Part of a small language model's weights: 24.8M parameters, no biases in attention or MLP.
Each number is 128 + 32 x the weight over its row's rms, rounded and kept within 0 to 255. Layers, rows and columns count from 0. The size above them is the row's rms in percent of the matrix's.

# layer 6 MLP up, 1920x320, rms 0.137, rows 1849-1859, columns 128-191
size [ 90 110  91 107  93  96  99  98  96  99 100]
[[161  85 163 159 143 168 170 107 165 155 134 115  91 190 129 169  72  80 139 140 108 137 120 214 107 100 108 125 106 140  65 110 145 118 104  57 128 153 124 139  99 116 139 118 127 139 107 105 117  79 123 212 114 187 104 177 119 163 192 181 109 180 143 120]
 [109 162 172  86  77  91 205  99  83 116 150 121 126  91 118 124  93 111 198  93 158 207 148 118 160  74 115 226 119 147 131 104 140 100 121  89 110  72 112 175  87  99 135 140 112 119 134 131 146 134 157 174 158 126 111 127 127  97 184  76  80 187 188 112]
 [130 161 122 164 152 117 129  91 116 159 122  60 175 165 146 161  65  83  74 138 100 212 110 161 120  96 101 115 153 120 126  95  94 112 145 146 144 138 131 140 113 113  55 130  59 139 131 103 129 187 151 151 118 106 161 144  81 133 145 223 190  87 198 255]
 [ 98 139 132 157 148 121 169 140 143 125 146 156 138 117  95 157 141  89  87  95 146  94 116 145  83 131 118  74 112 212  81 163  77 116 101 137 156 177 198 117 114 126 151  95 113 159 142 119  85 106  79 102  90 141 172 137 129 131 108 163 133 128 105 134]
 [109 165  97  90 128 141 111 164 117 119 118 198 117 126  88  89 145 176 131  97 126 137 194 117  92 141 176  92 115 120  94 185  70 116 140 125 158 116  94 131 144 100 143 156 136 131 124 130  81  99 114  94 129 142 168 168 152  88 176 168 123 133 154 152]
 [144  43 119 128 103 104  98 128  76 147 107  88 107  75 105 174 122 103 121 136 174 159 153 125 149 129 127 124 150 150 163 105 145 111 153 110 177 127 152 123 119 140 115 109 119  66 190 120 184 123 141  86 103 118 119 101 104 190 129 135 124 138 115 146]
 [ 96 155 145 114 193 115 163 111 109 151 125  78 104 106 146 117 141  97 117 111 152 124 165 144  95 104 154 123 151  65 164 113  86 187 130  52  79 167 135 175  61 130 147 159 106 159 129 111 158  95  82  83 144 130 140  78 123 106  97  98 167 160 125 139]
 [119 127  86 152 110 104 149  78 118 172 123  87  92 152 164 151 141 112  85 139 140  91 121 126 133 118  98  81 187  54 115 187 120  94 137 151 112 136  83 115  92 204 133 109 156 166  50 135 134 141 136 147 140 126 150 180 156  95 141 150 132 183 137 114]
 [114 140 148 118  87 122 114 166 111 138 134 104 102 162 176 125 111 121 155 158 146 130  92  59 108 116 148 149 180  62 139 149 168 184  99 149 161 158 163 113  77 109 130  93 128 149 133  88 143 105 150 159 175 153 195 115 124 170 158 161  52 129 114 142]
 [144 155 184 105 123 122  93 134 189 148 138 110 147 148 135  67 160  94 160  99 149 156 134 191 117  90 138 127 132 173 176 132 126 101  86 115 119  85 117 147  95 142 125 169  83 127 155  85 148  63 158 160 168 108 159 155 122 173 128  96  80 176  79 103]
 [147  74 139 125 106 132  74 104 107 193 116 149 196 127 147  84 113 144 134 187  93 123 160  87 161 117 146 166 121 111  79 116 143 121 171  97 189  55 130 182  70 175 134 135 108 148 129  98 151 165 145  79 128  94  35 122 125 158 107 133 160 117 137 155]]
# layer 6 MLP down (transposed), 1920x320, rms 0.0925, rows 1849-1858, columns 128-191
size [ 83 109  84 106  90  87  97 100  87  97]
[[ 97 180 115  89 125 125 129 169  97 120 130 219 152  81 134 109 134 126 110  58 163 156 152  60 139 132 145 136 153  90 180 143  35 178 152 149  86 101 152  96 173 122  99 166 108 174 154 178 113 191 151  63  96 123 122 156 118 131  59 112 128 177 152 105]
 [104  94 119  99 113 134  95  69 100 132 174  85 125 100 110 189 123 123 111 112 219 165 142 161 129 148 161 134 144 150 104 136  78 148 110 140  98 162  75 142  77 191 178 150 152 154 161  98 105 108 141 127 109  82 113 147 117 144  79 149 172 136 209 158]
 [116 143 125 144 104 121 152 166 108 137  80  89 147  93  76 142 129 156 138 131 111  90 164 133 123 162  62 160 134 102  84 140  68 136 160  91 135  97 144  98 106 128 178 195  96 110 155 173 159 122 106 130 183 140 182 138 147 108 136 136 100 186  92  84]
 [ 78 188 195  68 141 188 119 126 103 176  69 149 139 137 149 165 125 172 102 142  92  36  84  50 109 121 143 152 156 149 183 131  93 150 129 152 182 100 166 106  90 125 190  70 139 132  80 137 138 126 171 133 108 142 151 125 159 162 127 151 155 106 159 169]
 [123 110 172 172 105 173 122 139 100 111 179  73 169 120 149 151 122  99 152  99  62  78  78 155 152  79 148 153 110 177 100 117  95 129  94  98  92  74  92 123 120 147 110 105 108 101  94 163  92 165  76 103  56  80  86 130  94 112  59 103 106 126  71 176]
 [139 162  76 137  92  99 134 126  94 135 139 156 156 107 121 136 155 117  94 121 122 117 108  80  78 158  62 114 115 186  63 159 133  69 121 151 121  82 116 168 122 124 127 138 110 205  91 143 144 135 146 154 118 106  74  70 164  10 120 139 166 111 105 164]
 [133 103 109  92 144 136 164 121 142 128 109 139 146 174 171 124 139 101  71 128  82 110  96 147 103 119  95 115 121 111 163 134  71 115  71 143  94 113  85  95 138 133  99 112 102 114  98 123 183  71 158 103 114 138 109 161 113  70 160 146 113 130 122  92]
 [144 149 167  80 118 145 127 126 121 122 134 127 113 122 136 132 151 109 184  95 129 158 100 186 152 118 100 103 165 136 126 129 156 148 110 154 172 130 120 122  87  93 146  86  99  42 160 126 153 158 136  67 137 141  88 121 116 157 100 110 109 134 161 102]
 [166 140 128  85 159 103 109 132 129 126 138 125 122 161 139 143 104 113  86 150 100  53 132 118 156 152 101  95 142 114 111 147  89 115 119  98  82 143 126 128 106  98 139 114 148 122 119 131 153 105 200  65 144  85 111 119 139 126 134 110 108 116  92  26]
 [118 127 196 166  93  95 178  98 124 101 103  78 142 150 123 134 178  64 114 166 152 157  81 115 127 153 159  77 136 111  99 107 123 166 123  81  85 167 160 138  97 152 143 127 144 137 141 128 147  80 130 127 160 112 146 178 153 112 135 108 133  92 172 106]]